Part of a small language model's weights: a variant of SOAP for these matrices, 4415 steps.
Each number is 128 + 24 x the weight over its row's rms, rounded and kept within 0 to 255. Layers, rows and columns count from 0. Numbers have three digits each. The size before them is the row's rms in percent of the matrix's.

# up: layer 5 MLP up, 1792x448, rms 0.0412, rows 1159-1170, columns 224-335
# down: layer 5 MLP down (transposed), 1792x448, rms 0.0411, rows 1159-1170, columns 224-335
up1159 093:101126120101124116134142122117086130152185122126125154084147194103125152159125113133106136162120150119121145157104131077116125110127103187101117139155148107128113129110121140105113173110088101123153125112129119138109138115127099107109144096094129149144146097121148093120142130087146169094124098154133130200120131119151112128097144131109
down1159 098:091143157140146116125123141100145130113130131147112118116106137104117129154082146100126134086111115135108147163145165127175146080105120133144130109153098156154081124126102126146096118084132186135075145110161160104108142125093113103111155109162144124136152054112153102125156086148168120085109094119108142147122142132152143124153124122163
up1160 095:109141161150125105148105097158144098163103109111145150140138137142127137124104125148108152124108137121130148123139111103150155100094119141113117141113136141110166173110120153127124122181163079131134160120127166122138064114109138085147092135104096125125115121143122117121183134124127089119135134120138176143105134161119143139124148078125
down1160 100:153151138109145118132109143142137147102108096150115147111099113134090127124132131120141101097116121123123115113142117128166175121127115093096141156155130136122122129158082108114126122173114151130063114102122110139116147147103143164082124065151142117179170168117146129103117132122140121166123163122102133115163149188094114100088126122138
up1161 100:126168107155156173126117137115104109111103131129105128136157111172129134110123128101120122146144120141141102101132103138125089105164165133155116153123130144098160106128117153136114098106145156144091127130106118096125124148150132094111096138080158166160123151078106130151121123117116145126083099129128163154139094163103127145149127080140
down1161 103:148138137143105079104138120114138138143114157086121141110149105126139124137113106129137134095154142126120111113142158135152145117106131089141160112160113105122148154170130140161092134172098111112137105153161109158110134096110139119100123135159127122096116122093123102106140138153119106143118133130112153144144120153151114091167095125138
up1162 102:062084146132168157122136105111119154170108153118122135108130103114163131143147134149141163158108131144108124139136131174099152130158106167146157150118147110117116103126132144104133128125135091176123137133162119155148109125150125112101099107142132138159118112146122173115143127125132129096142121094115103137168171070128130176142140128089
down1162 100:123129159117097139126165131113122125136134136132191147091130139158164145108112132123092080131115091103107122131130135123111131088122113148132131079143106119139134109135118139093179098154134155094129081102127130132121136121080157124174138124153149108100131158104124079129144092146106156175111150101135143131134142113150149094079092141106
up1163 103:133154132086108122111141185127147130113120170130126102181077133111119127141149202148120119115096131123124136134126125098109126179156144129118112112090171178131099108102120144102145146115118155138131083151091114144121108146102138128117150067102139102146135146134129146142121137135086124117151099127178140110151109144142118148143169107113
down1163 104:100145113147123160109137171127116146172163101091103132146167106108129164123126141114100174114106123151129135119183133124186130108163098143144128120129157114110124099117176161135117146139098088139113107125154129120168131082122113126116139126122168114131164129108114121150141127147093122145149112154116108161135165144109118082139141173106
up1164 104:125158167140096150121143163139118133156130115136150107141143123144129102111118151149112136153107141118135157131132103140093062136107165159127083131096123118107143106121151121117179147152102150101109140136143150088101117145130121090114120164131097140091179126164130160139134106121121194147122109112155171170088109100099137138133107161135
down1164 106:099112125112163096130072085144132130115117106162113171152146128149120170126134145113110138123128134140079126122151144079166134161117118150119098123094122109161170093173131103128114114175128085083112140181149144161132141146150116148150163105189110128128117108117106116114108129140103103142107078131176155101153113113169092092125083131128
up1165 095:121172133110119092106111174126139082056113115154134168106117142155128164084119120120118133121124093112131139100121110178105120157125134105121141131128105145153098070139110123107129124118120152106143141121106091109127148062104090136106159149090152071136108117111175142113143141120102127093152083144104115107175092142156129113125106129109
down1165 102:109114154127171136171143100146101140160115128148125100111144106179129106137141155154097164103185116159110127128132116114123175138129161094095092096099138151164142140135114137096110148124132144128118133133151115207096138128101144130130087162156121124115137138137086081127099117142137128132098092128120129152121132134133111099098161141068
up1166 092:136121154147126125127136138117113151140109106147133184144192112134159119117144141112137091088161105174138089114124171126122101136172094136153145102136132092111088144128170139123170160107141134123111134076138120166111124147136133136105126135161147092123112084128143122136145105143065109160140135093121099118168130107118081138075141145135
down1166 098:113144135138121086167106125118142144092141143107106125118134112088140097139100094162141157154117136132120096129143074145129187133130126132088128095137131087143155105114115128096102150154144167168116095136154095098122172106102132122163111115116158176127132117122106141105115128124151130148100081143121106103131106117122113157122083127101
up1167 109:155153109148066095087087131141131103160145134110114137124123111136113116120128135140120129150155159122126151122140043141108105146144138131121103124134102077093127115097106070129123130108133175103127091122120103159131112141145103117142090138147145113121098141124130139118133117116104177105135141125079136147169142151145114110087106141162
down1167 109:085113147141119144187120114113110139144091129139091160126135145169095118134161115108143148074129093172083123133120156104143159129113156119091099115127103126165139133128126125099121139103093109123145142101188145109134146099110127160146130090138089135126138159169129135136077113098071101174143105124115136126095120118114133092129144117143
up1168 102:134108127147122077147145127149097138135149142146125128129152166107149145143096100104098128121124150137127143126164154142102139126120170117112116153157100122120180096123104125125109152159099088135105100099141139169128136114121100064091088142079124099085134121141119128131141123119147102186135192125158095132129143136123083142146157114139
down1168 101:133100102109106154147121103090109128174132118096101141116081138121129122101159110104144097121118151104177165147063150095125148137156127093137096170109120123108143094087135088119121099146093146097095183128112096071128151175175075065148120146135126148135167127139128133098130114083145085094166109149120134098184135088122114142146122186078
up1169 098:164097087162133117128073112184130120080080119130113132151135126144159116099114076126168153133104107171147121119088118140144093145100099170125147167126152120092117175092104124138138135141147138137164120141118125142161076149110096155142123168115135126118150115152150146138141124105135103171138110145102141089170138107121121215108093129131
down1169 096:138140134124137111131121148127121117186123132120179086149123126152146135091104156164148147140102145149119143118133105130153117174106129105131118120139140161142133157146175140133121112105134152162169115105201145118144111104131172146148163136146116138087158121157112160105109156155118175147149067130144135129120104112102082171142122160083
up1170 091:154114082150112085133133090164098136150079081115134111144116158063132112137134127092123087098154099101130084094093136118107150089134141106132128155132170138209146149118096119155160083154122123156142135134195128126114171101094112140136157111132142152100113148176168147122138115178149077174094108117121135140154137114104141119137176102108
down1170 091:126112110101151100145129100152152135160170132201114143135147120131155094130154099133161137169159129138105070157166103103111170134114095146103157139139167124098131104130110118151116104099123148111144129143123125141126139097127111139100121109154076076135169099118111116117141124119115129138116126129132151139139125156135097125119109167121